Part of a small language model's weights.
Training: a variant of Adam for these matrices, 355M tokens, 5413 steps.
Each number is 500 + 40 x the weight over its row's rms, rounded and kept within 0 to 999. Layers, rows and columns count from 0. Numbers have three digits each. The size before them is the row's rms in percent of the matrix's.

# gate: layer 6 MLP gate, 768x192, rms 0.0758, rows 134-219, columns 96-143
# up: layer 6 MLP up, 768x192, rms 0.0731, rows 134-219, columns 96-143
# down: layer 6 MLP down (transposed), 768x192, rms 0.0689, rows 134-218, columns 96-143
gate134 099:463467525535489496556535516623423546498549544527493434480499483547488540484524479567532410475461479443468566486503501590501534503486518580502488
up134 098:464511496424413475473504500488446462522480526478448478524495500510461454492562524461471501490446505516478578423478439513469511505468455479516510
down134 100:513481510521592517496542484516467492402500444450492470488536554426513488456536552535429504577417489461571552545564454424467566469510493511494456
gate135 101:516532479497572503541502560456472449458573461451521473548490574535463570503493448511456514474529521505492501413462513480468557512463528469572503
up135 104:505480584532535506515523444499464476538536515519509483463574508533578556509498444575484556509512442504544545481528526501524513521507511475482514
down135 107:498480498430557453506499550479486458469549506525435435462461504457519494559487410533442519521512507443510565462491498496475500518477507490491567
gate136 105:497571438526495466531534554478494539489503496596482514528437474506497468542519459552437468497516478533441526573497502488498537494490399457483403
up136 107:539499580507539549543532490480525553576549493481456499452460491573538514480510524523593451428461520510492447500551508502495494582483495522465423
down136 106:466469553445474518477473543458495504498561475440552445408498550516482461404489473525518477509522489468460494523510523472468523495529498503536545
gate137 103:530482545553420507486503576488438451493525559506488511496450438481493519558479504464402566458506508483557485450522528475478458449554394518588470
up137 096:566510493494508499536504477532446449502556460506467470546558494513484508498510473543499576428486521469501458475467487466485524559560541462511372
down137 100:494511560524525464441550491465559531491511536515489455462505541443490532466569479533478518411531483491503528492492505564479514446507457558531542
gate138 106:481501470530456493529561490491522521472519571495531478539516550440471568532448488528559457501554508406543489530523566419437509490453421491544583
up138 102:495501484492584484536494530516467557538418550449488495382504549484460527536482532420484585459424553478459508510504618526482464473489545550469475
down138 105:540424494490513564537591513499521550503515479439572502491443527592509553551558507465543467530494498526441520484477521513491570480577514515553562
gate139 100:491499411552499461480524518523534478445455460423489556453612514473463528482501521508493588539532514482444535489466526457562489596492498503468529
up139 105:482459437522468491507501513538471522470606569506527551460522428498537443532454499484529433530453452604462592555507395534559444513498480523467508
down139 108:515529445574404485501515430539532484527521501445430515554475498527551502502496478506451461511469494509531484516547506508495501501526486448450442
gate140 096:528473504504551486522512427425538509511572550471517509415560493530535507385520517470510446468468507572602489464495495573440517495483537499467444
up140 098:520484454474614517532482484373479558559535506427515527457471470432510423413426555462525501437482406492441519546435533521482441485515477484534503
down140 095:516482505497522449497509482444466549525418471508567533556460442498460463522512556494545531455469439442421603533446496507497486524463457542487562
gate141 097:432450454563512491499520491488570530527513569502484503479501527465429498424503508551468494498493436447553456535541598385453460507497455491475457
up141 102:531508527557532505458512523563448508431452434491503473535443475436486439577587445415485524465516491529472470622509522488486445523539485539532505
down141 102:499462556509513430482502480483508575512534475541429537439608577458500521470517496422531523484482476418455452470494509437420512539422586486451448
gate142 099:536441452524520542565466586525480522476528413513565517395536382483443508480589420527487508523515521545564465486486540499465538466471604461533477
up142 095:520524488532571595507490503494453608491521489541414493451511492493543530537522480517468488374525478458542502531421488451473556489521495449479465
down142 087:443484553496493500516458435450550435490498510505461519591549508534496497526505524497546514457497526408529595494499479574472404464539482479487502
gate143 104:515528529512555490511512513526551447529500559508479450529508512506481565475482519454575557429519516479495564502500554453474432450442474518441481
up143 101:535495435445521459459541473505467524512495452555484492545502577471494488500480485524525492520536544509467404543434433566498511595533442473478568
down143 103:485521516548520466454482502464511540477528507474438485495453478527487479563459545483432540518465513478569416536425444542503612479442414500563474
gate144 095:473529552549469525506579518533532465473563497472597513437487476512526602482501428563425508481538484524574565490466499538501463517463523521516473
up144 101:503468413470481514517467508521534477529486459554492501474535520444456458521505484484504578520482587446559492448540558471523624523444484500481592
down144 092:540493435491482466549517556472572521516468449477510445454478527447408508515508541501499556603515515464475453462523485459474505510418503574489511
gate145 100:460451506553464530477496459560535455495486471529510479518551557516497491517502456544394537561505576457497399446554432524485532509482510567462430
up145 101:545540480467486566445403523452452497522457522508466501464530492503479479481563501513532467531467541488498460473525522434515440511438533578464501
down145 102:520528494531459526577539495408497470523468531425547509518500414455541503469516555419470494535509555540430531425501496543539481522368513574554483
gate146 105:464412484513572597533436528547496509501497460461510424457568480543436499449501491507530512477606522474512490480497536495472494469457560546498446
up146 104:540429485476478489502470485514530536584515524486562476517532506505501470478559493390523458412484522531536533486544499492490442398450462528525480
down146 105:475496521449451417479548513531536479518508443488509510528501513519507515492536483445459493593567497538460498491533447541534481458404477421519505
gate147 101:562493419468481583551502448518499487499495476526550501494494476455469492482539516553511507566510536548506450483540500446485521494460456526597486
up147 101:545551498475550482487438493537483480443522519491501499525490452468471532500360499534499544591463495513496484486538484504512514525537496575466423
down147 099:399505534437532502521525485517465432472519527519481496543503532565511529539477461445475534439519456450487516509500562536556514481511497484424586
gate148 098:462476541550531525559490554547487507566500492431521486485480495528465555482481498520506492428558488455449521527608517540355539482442498490499434
up148 099:420485502564534555519505462463487524552440532508461521486512590515413503543609454463495473507498486522476424496508488574522436494525529500457478
down148 103:516515601507504495616533446384527456487550483507494460483481562563504527482471508499518446468542506529492462530494526571491483469465516553488539
gate149 100:455456505498500497513462464527476504429437518591519528470542502474475506472549512527435454466494541546444510550555570534483545524487486521530492
up149 100:480601497465509523523486488482477486454519508439516465545481472499539493533411522451484539522501480497431594440545464545480485496523432577501496
down149 101:513444437418581511521505476448449505560536483574487452535538442554435474511505473488479488455519429490524544462505505492520508517477552464434501
gate150 103:536480527605532466503403527537560449500534483496452460468460534468499536434502475583506442453605504444415450536534506455433425429501520515486449
up150 096:537490492456577480471523479498593466471436425491488480501558515497472540507468580444457500544515448515515542529485531520535452567466461525505545
down150 098:512551519502496517473482555447498534563483536533531488515466519550505519532484497516516483509534492508543474455479570444465419574561466511467473
gate151 095:478454562514482468478518501532447397579569489402548484452464514534446593460442539540418572518524560527509505464527542461516520538490530438442461
up151 097:449511519517506483467520476461458463539511563465584537510472571515499548526466594498469488543496532524537513456513523509549536448429531412521545
down151 098:497527480499536490515541455442511536579474564586517549510519487504537463478444514448456513541495530514542596407420517569499499558478520474483519
gate152 103:480447565477545541542512493529536524449508465504420481527555473565484477441471472590525404528445555473471536502499496486486506485486510533458457
up152 101:485468512527499530452456542418463524425536472518430528478502503530530494528514462520532544481421491502507485411480499477490441496504470462570515
down152 101:549500493497500488516499459472471512513486451530502457476582513416422481459446511511431453531419503488552484476429506513518460505519480465483493
gate153 106:536493529465467479444515469495561472453571530515472457410488546488506512540445502511518506571560599466457521475485543485460501472508538526483477
up153 101:457509453522534463510481541545545535515421525487510455512454487515559506495505481529504531452495444494456482464495543429420528493532508477539502
down153 104:505437485501529452547502483483524461511561561519484519481518471464530481455456533535486541480493526544537460469521512546470532482567528558502530
gate154 101:496459511516515500474554530431491546566455459463500464500547474466450519491530449527502479477535498499534472482531486496471575472449521496459525
up154 095:513488491463520506517482478484475519507551504523405451529452533476446479485508485510519514454509522502445485513509536559538532472518523545467488
down154 096:482446559430475553505534441494449519523521495467498432458526457574460514458526472498510463567527486568434508483561516502476559481474541391494504
gate155 097:554590549501544463540445495455480488459520557452477497546495556510478522468474533541436461494519566508482458508504518485460509541440496485521502
up155 098:482508435524438517539438484497486494472459492480465521450510527445430427516565506408502485461470534476460537502490513525463481534579544456447499
down155 100:454464514437559506451561425493522529523514492535564434487528555488454453498507453475464460522603556568515541484510451541432556547501434514546456
gate156 100:483513540553381488469470523546496471430514548494477529453510511591419569546485582474446610538487485501525488460542572472519557520496537445488518
up156 100:468566521464492532436493419477489522503498483520376486473521547504397505505479559482482464514510501492462562549489543513480523504486448542517451
down156 100:559477487492551483538504471470520560490489471547502463520527429495432500581490495514489533489488521512597459472547478491515446475504495513523521
gate157 097:470476531521535513537558479532547461434517472462485460469558399508539576439526519435455432567476547571525564494491456486509539548489513428478546
up157 096:434510495469411407548501557483550530531447504473520510509452525439555489453504496486535511544457441518494474546523440447482465474514473462530555
down157 104:495552495461525467572532536490485520560473527501583509508499569482477525521466504465513486502484565485493416505522552512411450535488509422487490
gate158 103:489512505552551496488482532522487516441454529515540516471560480462528493479507526512482519497484564513503469562455494466434535492513544527473512
up158 105:555532492505507503473515448490431534451437455541539501447436552483497504429453506499466508473571475496471503545520503577465517487502557494480486
down158 108:438530509455480470494513447471540533492504505535453479514513545504528524478541457519600470518574522512497528455533499491563503486492495361517505
gate159 101:474493492551540495494511545561428502451540539522450457456590482528543469460551557533462523394573483515471589504491567471481491486538498482477461
up159 103:521523520387548514494559447522541523553510475526452453458468554464425517469519410530465517451585415547537477483507448514511537486506550527427522
down159 107:409451475545481454431539521501532437490515519477481517467563554499548574517498521510436500504430456486585405497499481467458447548539571556509504
gate160 099:501481568547501534503468531468522480510521506453480490501530522442473447524522476533522494480481598389466532425526535500482494516437432543452477
up160 098:493531407508489497407499436559576520489498551574509485552513462472465543475518483491507492481522468446513450534476577446493445495514504465511495
down160 099:453531517528494475488445548513570515528492514493575526585569495556457483492509489504533459502468539432414495466490522530463494539474560537460473
gate161 098:481477464478466429534462526518465390512465459455537493568528479507506533530434461529566554505556514408551587567500457514484547448514476482447518
up161 095:535571534446441504525489501526465526453482504471599448513516557426559523471531524525520492522475472505480488528493517531464465544409506501466429
down161 098:493452492467476463542541429520505513550575528505475497496533505618501497521517510506514494551564491557476621499481511452443501506556507587449462
gate162 102:498478532560429495499468481516538483466540566496568492471509510547517583548501485486444487547529494469537539465526467506582482485480559498509583
up162 097:528446562551534466475548604466485472490480532561549472494463467496580516495453482493598546486447457533538509459477464493526456559481549441498593
down162 101:483533431488530507497496494456480520444426522482483464559488515503475547494511508507545489481529517450472442547516429439445490475498538483509522
gate163 101:444486529552489458509473479456472499537460561426517568424491496467448510441504511509487478492533507454516537516444485507415530525497497519523512
up163 100:487511486467586479480431490498463525554537500529568510499548438536432508452537526469507447512484503560510524456435541477420504507547479477459522
down163 102:504581492479452457531475483491476552505488475432514523500430490581431544539521534439490482466502500429472502478466427510476476468512497452509468
gate164 100:449458496532484517479532537482474459474573494511534540533544560477472549522552433543470500497546411477521486438513469518502559498472567447512468
up164 102:563538509499461515430527525461484428486383397492545536542494516546539563531523481468567508504509479527506531427499432517416464489596543503513491
down164 103:508562543478496540487520506450564501608529472502432551503540561489436488571477470615515508501526583501489492490503447517530536519514395506489475
gate165 099:549455565528448519556558453465487488473613435468488444540493498525488551569492446571470526479527501490513545478507506477562493455560493488558554
up165 099:548497480478484472500511477613466442445521514494578547497551482484458495417506439464533497500483502498547406524465453520464576540519548477522469
down165 098:583536516478529479487503466491493561543544496496439483508503506515490526457522489511498472544482511511467514462525453497525520512572463644483486
gate166 099:550484467478492510462501484546468481458518490480509480436437444488493545433472508453417477571505511533503534423429535480480529502461560522525452
up166 096:526537468489476426573478508479457504533487481481537505435469528584495523566480462520541469476509516494512435579501432519562494554477568520516521
down166 093:470537487490515390474564534540482511525471466465552491516574468497529545525507489410490507467435528484550519457503515493502511544546489558541490
gate167 100:518489493462438514513508547492512507549538537572528397459525434506558483505532438472403542461473500522420441428521545481495541504526496482494544
up167 100:497485445463508526465473576452534532483479517517547567584490520470493451516590485510539451428481570538510536495539505487507540485477503531538568
down167 102:520483439543495479494480444512509497456512474529482578451576464564539529502513515477506451522508485467524489448526536512489434480476542512475561
gate168 098:456444540520595468560454475521564467481538436443543480558552461581505509472482405508470497480494471473524512522536483441473492492372465511497470
up168 100:506494472591449523523535611509426530518581515520553554483544461444475552490433445573395508575481507507442459505447510436451544424501521499561457
down168 102:525426464535497476518514512585481500534502520553508485454493535542442579494534520509513501473477435515488504480526370517500450553498521466508459
gate169 095:486520553529532455408509522453525460460537559509572511539521429492536524473389489450526430584548446539547518507534483563541512485528532514567582
up169 098:498509472465508554478474539549516542487530546455500481506503475498464474506536453469499457469470440515411458523447495513519532519527503457496511
down169 100:458460597503516481440546518540533505526556498511449458473462575566488511582470532488538462485528492482500520467485510496450544543451447495517513
gate170 105:488515487535475545547522550488444511583512473554517511540502513496427532505434486498539541402554475466491484526510562567489528432445494458415540
up170 101:567517505550554511511522572505482472597551406474533528511491490580439524525444514463534522589583525532514425495461446481410506430561453456520485
down170 102:517510485489513452508541463498509503450516483489445465567510524461549489528503506485492519516465504551471532557520466552556526518511459576480475
gate171 097:501493432528553583520494499539533505492494568452499451511483430455510527468461556509460444533470509576470467500517562499470465441479489458558559
up171 100:506449565521540549464561451462492449462538477482476493496504519479493502547514493513414483544504522493467530529474558654547430497522506534515462
down171 100:587481496523512532583484413491508500472482465483485430495514498439479507517478480548527477475477525563449448537510510488544513523493548497549490
gate172 103:521538515470482519512534468579481498479525535480506489471472465496508438442482503447497531505444456476490481562521460564512484585532549553410520
up172 096:440489536544575545491435409463482522550502524596475484547499571538512474511476442572579513511504535449528513517514535479442470461477548538535525
down172 103:442446561549448482494439471500472484529527467503470541511480523505473537536473536516489483523538540472457466500509562574522508487519446445561503
gate173 107:393469458512471477505491527553590443493455477496496452487497442443511495456489417484443535468519488443542496506523577453478493448465469487429545
up173 105:486527522476435422471535502505549479496429481578490481422549547412540494559547495501441532464517494525588467466490519489504567470432421495485539
down173 097:566541528435482494513519456420566446448502517497521511490475512521536436509473459534520508559592457571487486465491528516531569478471571485477606
gate174 102:388456477602474459486489528566461491522554429509527485473555525460528450504418542449439486513505450427489566545469587523521522535519538500526550
up174 104:518426512482511505531507542554535502537454527450500510502462492509578489517471540505478446557466473409465532545473513486542593438461480535566416
down174 105:508617497445500537509551500516515467544488592478470529499508479528543471483536469468542522537492564507511463476497479541410507504485428556531497
gate175 094:464449506527549491499554507529566484569504479542499496410508532485528464497509507538481525488491527496536525499513505387443460503467499480485467
up175 094:468444565528492489465474547513518539619527519517534470402493496530535489434531517499483504507509492545508518441494493493603506481455483504496601
down175 094:534492561474420508493498541488514541567476528557521453436458495551510544509495457462500464358492485509440510521496484530427447561544557517531462
gate176 099:427516512475552455460451432486464458477518532439483447546483558576484556443502483440500528530508469447515523480554474530481511460539527520472530
up176 100:496493436551418447482502520487515561532518444530408441519532537460499560510463421547507429471540562486506515530479467554475514498495503531518550
down176 100:464522457517503460514427447456417536455486567459523488506440540579476498482491534534426507454470538490494471447573511492501478458605536461461509
gate177 103:514532537489494426422484433418521515529442468492441446504529527527506477438489521545532500486580484513524511512514511568551516481526500490501542
up177 103:583560418442493547548489550514458487493512553522514484518477486489496505469505521539593482511492452456448500444519491569560476415473508537465463
down177 105:582494507440511517515549507530486465501519473449475594481474524479525458480547501446423501574524520479512522496477479464493466510447540536553508
gate178 107:519509578559497539455482514507474451526479543395485465416515502455510489426501417413486549486488512504463458418504501484481490500520505561562427
up178 100:562484522438448468480582463505522465429463503517487570499503529473584538567489552486502469534484539502464484552534485484558484473530497426447550
down178 097:530537490499503543436522524530403541564483575533532398419500473519446492476443506564503492505520457520510542432465554458518569499437487516559500
gate179 099:487495546510535495493508528591518498453548455491538451481499485485493493522526476539507483458494444460465436475445430517509527473488483483456530
up179 100:463459449496462510483505455449537428523570532454490544566527554507519536413452517495557515561485429470543518530443507468536522493454543474438474
down179 102:487484491491576479501432436509467523535506525485523513470532531458494489506426500533483531544561480454492469497515505534411536490460517485376452
gate180 097:450459480520458488522539514495451509524476466515473468517500412538538527511491473553482603494494536497550486461464491443521460417502519455529481
up180 101:502494583507496573575475445512510487479499535434522510479468503482492441417565480463515526489551524479512531485472535453465455428519569525487533
down180 104:560440517498535471492520490486486460498492432461510524476479469521492396534483508616487459441495516535484538456472582477498550451510457479560492
gate181 100:521528432545562472481541496538492445468511488528510539486464467505500609524460455527509527484528523413503464431472466488450546510449547497500502
up181 095:500560515489510490408475606456505426461458526500539497507466465441444527532487509443482583518547535423491537512485532487479451480481499546465527
down181 092:539577506461534618516489499502522490559474552505564589442502509553555544509472471551517426549471436497459439450517473553510512495468583457506489
gate182 095:525480505530495478448446478459504482448444555524561501548564526538552538495404494441535559530470509479592482552430489505462488445548496486513490
up182 095:517473518502466466482502515521512488476462505520522490482536476510545544482509556527513508528495395503488518518551565493507462521477436525454531
down182 096:499517488544497473471510475546411478517568500516455505578483511480476548439555520479489539488436455522532539512470503557510447448548490514522534
gate183 102:507563525528518470579495457509550524516475572526522387519493477537450530491461480478484476490496521488534533480557505499509495481471463477453452
up183 106:530579564447472513499522453524581536490470466470429576472545490476442515490484457483482444492436513485502455478501565482523456517590557506491490
down183 108:532578523500415492460545452503485512515403439537452467465558489576521475478485448486482466493448530437444517552491523505570553556566481560447510
gate184 092:509518521532435425530509474476458561619496478435489495483446499508451465538584483457511501470512512498475498495550555492494538508471454556485469
up184 097:415452551471523556478509496508530512447543500471497495468458425435524548521484507435567516495523501444480496561483517447478451470501500580553555
down184 102:514448435443452493557491483568535455505513489537517583531538479523465473490570488446486458495438445551492492513537483525432500446540545440412472
gate185 096:525523487479440513473501487478462497495555525487576538487488491456494561489466498554507536498510540445477517561453551526532490441479474507521549
up185 102:450495450521585504491487574511520571511558492484445486465547460446445447453479490498568572472451469430499459536516581512531449550483490445478466
down185 100:504527500478474513445443498507456550471547500526519562500502499534467490448490461477482523538528531516497489536472507504479488473424534548454495
gate186 099:483506469471506510538531537563508397425558517447503517417517441530550537532528504486450564487444548458523494524502544478489438545505472501437470
up186 101:470536492508546492441491513513538495512544499444457486550504550488464517416500437505452497532544523489435551473528452487530485511513489501505488
down186 095:486505548472444481541513502547530495480480476497475463467508439507539465595568475525456618461495504443477529534471498587498409526517488555469500
gate187 102:461436530472504537471545502432493487462475511444510512481523457555536465506449522528456559456445447487506477435512584550528500468472515446480526
up187 100:574510499505543522458506520501480549493484522492518505519475533560489450494478504480621451490539485564459495456533483570490540493527481505517523
down187 101:451497462486542522525525442517553486440493517530478532562510548492523469549462499548467453473539500503451450508467449546396523437439468539411528
gate188 103:524483480494397506466496524482491455467392555485512470385560478419419488518447426462481479496538509496513458510488516538540512461439567559481489
up188 099:479496512481545520553552451541584526495549437584458485511499450479577447571439485442546457514454490517532514509511448535464488489447450517525519
down188 101:530515422448552528467497459573506512424490507455534544539466464575514524503523508472478559515566517506486532456555444540533462529536497493519554
gate189 098:557515477462482534490561483415508474495474565532493483477454563545536520488496527482537512578475542480552517480521541498422518554552434562508486
up189 103:488445510448501474526461431481602506476506481456457478450555519482517574493475559493519464472488507536415497484446525532550476501485507475444598
down189 098:490487476527517545590448536566503570559437534532474485516500482462466470498522410477469475537520515543500520570527527451432434479466513445477519
gate190 105:476547497540559480488537550494475515503519537533495440469539519511413505463494515480377510492449462472548580466481434494471514480522567561531455
up190 103:445430463419491541530441502513520508541479510500496524516527506496482490448509489370503471545548523413547538558498553509504545558492477511482547
down190 106:458508419497445506484510550454496476483568477504468595481524606497422484490543490471455461467525477507498538499498504523468512499506557532527470
gate191 096:470479455468434587515551510454548510560615533477508470523533342539499490481520502559515531479565542500556504539510501379505541513477485534533482
up191 109:546460477456527504471506584600529475436496471519506508473512489456558540493523485476531514474447511513513521452504511531423531498484530489486544
down191 095:484443537498504563547528566511523547497456495481537441426478469420529577462491532453468530487492451541470523462501522512467523529479475419499517
gate192 100:485508479469472507467456463480526451511445539547528545459578509383463513493554480531502544471586548487494455497445550401447534504484462477408487
up192 095:535524475460455534481521507589559516483475441462501528448427439450504516463502489558545564443534557508531551429458488464488526489449560478493433
down192 095:518524490490485503538509536445505477443480598418572523470548417476490539545469554491520525529497498497487528513455518504494485465491559521513507
gate193 096:464473472533498461491500419503567502475471537504598466411500480532432535493497483480497525584498556497507499577512597437517530491480451475493467
up193 098:528424516476484467476500493530530412460600501500472487500505477525451491454460406558480463481457469458504504439541519403517467486549484512588490
down193 105:481478417526489451504471419538470544503524515532491579432566477480464424489534450482511507500457473508459467548475525456517472565434552545541484
gate194 091:468487518449468518488540525454490531425517447529605428559571512475510488490493518469437549474461517491515410442456524460559474442544439501501470
up194 094:466491497533548565568465531494509498531504485483520514478535529468578493564523591508445445422499407480555485525503518488502508464589488494472470
down194 095:467563505489446511472521547514457503443574478497570490511444614548457475464514584514512444532468546502416468476552498494492471460535477600504478
gate195 102:500467567507510554475478556574571495533466508501489489479470498485476424455487455548484433525512483431522532495525618512522559438467466482537524
up195 098:396436476524491438523465448548442519512530466500475521449560508505440493425486491590523463546523495505474435487551487535519481538493510461488531
down195 106:453455535494507478544493496516448497503466499474558582464593566500456478497484530535497508541473521571461422453580487495444519492536530402528495
gate196 098:517402529516501447435499499545479507529458489462474548532485546509543511497489460435558555488526507470503490505504520490487454541442559482478488
up196 100:468541500571505498502476444519521516478573513582497486509528452424479463469497480488536455454389469424535519444556476508581507493553463492484462
down196 097:577462456520468553525457502528534514497542486510524481515488546513508524491548465465464515491456586569474517500525583432560545557508530445455518
gate197 094:503480409501452443471554499537546478545475514527614471433512524501505528478471540498500504529533513432527490444484500419516538454526492495525648
up197 095:528448522530481446599428507580459501528476504481499522464474489474465498550532435536553583515521554449547495546525505531515482469452498508476483
down197 096:462512504466451548501578550532433507485539593491466524438506548431520501532480547551403576600542530559457512408523458444498492570439527520492524
gate198 095:498532455443458650506503481465586450494566543514474449491529436480523525529520492513516474492511521560509480520462611508522482467509483513504517
up198 099:508517460537564536536544490493443543530489534487481518403584503571532577509508541479484509496476489536530467537478464490464601536582539505448488
down198 099:457502566491456466455501519490547479516528421497539529560429501466439473478484488529540619487509476461495547481521517525445507415446487460498522
gate199 102:454522445442480535507478518520511519495516491554522499481477468491444536529470522504499519499492468559460566485562471499560447550508440533564517
up199 106:499560469539471547480519518557517515493501461549517467480542527527510420489484520466541518483474455498550534476497558477533550498535499458507461
down199 108:435525545460520516556527458485513525458564587466491479428449562439433524486474496483513505471525503495551530363523484488505549572522493550492566
gate200 100:505506458453562519561459506553532472498486587471539500481600492526435521523492480527569555539544513465463469512428518465435490446526502498530490
up200 099:407498468463560454398457498454502465471439475475483484521503566490536501521466524572529504434528475519489518522492450497517512585493460452512553
down200 104:526464549547493445428545504514487508494524436483478429531470448573493547441529474478501411494472536463491434525521552501468547510473477515454517
gate201 101:517511546540511460485494536566450490541492484473449448531464478473473538531527474478488566464523439474471487504554480498496437470505564504469562
up201 096:529516495443434521546532505530569449510537470561467514473486535522569443510469484546459518498519480500543497569542567566515555521464452496494487
down201 094:446451516606579514520544540542527504486463441499467514524462482516565549546545475533590476511493509463514504517422476533470478439523490465523450
gate202 105:480469562506572438416483551509522432550535480441490513554503494456479510483512448428475445450473497431543505525564573516500517540519500502504477
up202 100:540441507533430523492546507477502498524455505500540462494479491501405535536426431479555498503498502492523544490551459472453472492456386468531462
down202 103:506435515516538518520528540539432539529510477508481469497496545488519568485530523549500515567570526539533523546519593501415476509544472447498526
gate203 103:509502480519482568440500509492576516546497564411589476533496506539524504505485527446518489568532522554502506487524510481442530435478464519584487
up203 098:493439511516430494525517512595443444468486486410471466474518477564491561584570493475517499539531571505478552554495485518522489503549464461442475
down203 098:510484491477463532512554497556485576537482459467562467520450478487494495487487404508474565451513504551511601478469573510499512471457463518501463
gate204 097:585519520500442438520466481460533513470476543454465478510445545548519510462496536587570539509541494503570490485494517520492560527490527474524595
up204 099:527538482564497452550527501417515443464451556420391459390514412552442485515511533540541475505457516509478476503498474474474524497462519426524446
down204 103:541527490533555431445455448465466510506551523455508475503491502490532506495530469470461551500511472484489537474542543485494550502498448463436501
gate205 094:546493460524490497508469513548486454465543492514535400557496530492499463494557570511485574512512495398477509461513456592497468453477453447533523
up205 101:471456498547522471429496433489507513453568510538482499508553551508475447443471467512468478541570534537467528502581458457509445441503437495448423
down205 104:546530470464516446461560548556500483532480523556582500473601559528455477451500490475422530471506529508530471426487507498448531488545479504554550
gate206 092:518523454465492488463461459435459533476489464505512517470476526555504490446436510464520472602450515533490494448493474490552557466501490462432529
up206 100:491576526498505376474506466430491446489529449538500479523486516522542439484505509475444471516491513522480498447514479518553513535491562483505439
down206 093:464396512569528525519440472533455532519462472489476537509503494448515580570468495521570542526516479505551520531529561436446497544519423526524510
gate207 100:504458471436492547500501502503547500543509475503491524434461472480494536516516486499468582501519491507583562486463529512505513552513569484530507
up207 096:410452460526463523468458532504503510530545500514545501481468480502456525434523515478461465487540528470517510507552516493511466462523558500469544
down207 098:510572535461547462495457563499493501468533505508550506511536444453472491526479533512463451490536465469442476523489474470529437419482419433528531
gate208 097:522478513453472477527552450465522489458516507513453513528470495546497500489536464459451592488522512498526492537478512503519468522477481506481506
up208 099:479453515511580383487527513524533509504466549591570539548451568499520524487461532482465508520547459457536537542519473473461519563545488539591542
down208 099:538396508542498469512497491503524489444532477476487540486505508495505558479435564510469541486498448463518474480476499439461460521496501489477500
gate209 099:470443556483560480503466477528511456438542494524504409495548413498513575450521485420476485524465547426528491498456448462477461538434475469490502
up209 098:430504499530515500489510463499493508478502550505542423502506527509544559535572596463493540486389513510524501468539539478460497504571536530466583
down209 091:478559459529473463463454461376461463490569473474498534523535553519586486435502499525516509427465499432496558478533556510496524484481485437516441
gate210 092:458490532547458555566499536583499472535559539551506429458479505563453555478490457586522495505508476491465550484530573519492536416415518613499545
up210 098:508540528518484504474480493517567538593526482515487457504523510505481434516486449458508550457520493484503568562494522420516405539529450540465547
down210 100:496529472528501546554472482425510507493461455487573509492466572527448490507607467580597515536524522550483469521551531463495453477541535457501529
gate211 098:500482480512424478535545568554424517559494545460469509468548405550440498502563495500510490570490466480583552519464527498397499486501558576471489
up211 098:483506556521512500447506429517481469478448496459426456428498556532514492485518447598508472459514576553429493494547478539576480530488545512527453
down211 097:487496532533451487508501483535514494587473480523442395531480495600463524538541465545561496403482465495496533494480498532437497487474531483526456
gate212 099:503465545494518505590444539597541519506487455484536549578463614475442451520481478522513474567519476491516457507516519467422518520504491467498516
up212 100:520483507480476462449540408506519497549517471579481453504456472527543510459515536486487518459519490452468483475494493490563535492476491561573450
down212 095:478551548569552516525502512559461421449510478522492427520500535512511541560585486480503490500501528550487483579498519589487486458475558535486557
gate213 101:470493520456512475492493459409436444490529444485597465533536476519445588486560482524507537405517471503519508482483523479516473514499453522488530
up213 099:570438564537471502519471454553574543580520523476484548470497517507489461534436544503486517581497538493527435475579565548509489486468464511462421
down213 095:547519481572396440521482391530455478527556437484533465511518545407479523550524512526520500468538562507540518586489531547541493508582416499491535
gate214 096:526493526519486570492553550457550479559526509519482445459467378521477497442449480488518492502482451520531530444476573467473539422487475520537498
up214 100:518465549463464433527521450521562474441558506445572537501480497477444533558475440534500516493481605537488471551482466472469573544517519557449520
down214 102:478461522509479583461586493492445517543572494495474547444534422502495514484469535565565432568540520536555495468509535500524523544515504544545489
gate215 094:565493488450573511509552506491529509511519550492413461550483527525549518551504557458464503489508463457503484533555448492504617528486475490462482
up215 093:511518513495473484567473529518450494516588392508510491439487537464462480539535487452544476485507512497448581466561555426531507495433495506541517
down215 097:483475548458461460498483514525465512530488576543482462399517494443512515537411414488463481540462479543483496507557496524450471557497430519476497
gate216 105:539534522502474484503529422539422550521522439442513475526585436469473447526519460530539459496515557492534540488581522547521427490478453543509525
up216 104:532568571489447489528612444485595510534534473478501490462544495561502503422503466531482500580518528517544515501475475499494458498550495473500547
down216 098:475469490490460554430471566482505509531510540483509467455476560437447491453563508441455544459500456461498506474490475549506537406492493469449460
gate217 096:488470524542465501456550539604535562457493501578554539474540453477503492530493498555509487516562504486552509501551597473474523519512549467520463
up217 100:542463482496470449477461509538510472488515524502499477501447538530487582475537381527466534498413526422538519419454394398506490463515563531499514
down217 094:463541548459474484506529480472513546517438455492471420417399497477516521451514511550528546464513459588508544537480497505496528545453559536438471
gate218 099:509464544488474535496485480535557510491507463500464504455484511431497499492522473573484558471524502428488490476480506518484539451546593518485528
up218 099:555479541480545482467539463514436470525538555471453522477512481474506499532572513494488512488456559502457523531526527508487521526489545428478533
down218 102:503417526545490629524451539492505477502482490494501479515413554551475520504566466493548530563457530445576506461521543483566525470554608485457572
gate219 096:506466567510486518574476485519522498500577429454544419482482410461454500504529405539463531496563503483523526508505511490489472462494495538432457
up219 096:464497423474514470590483551463470457518554485496558496533489464484582427495546450444520469538470531543484522485536474484544552448593515552528495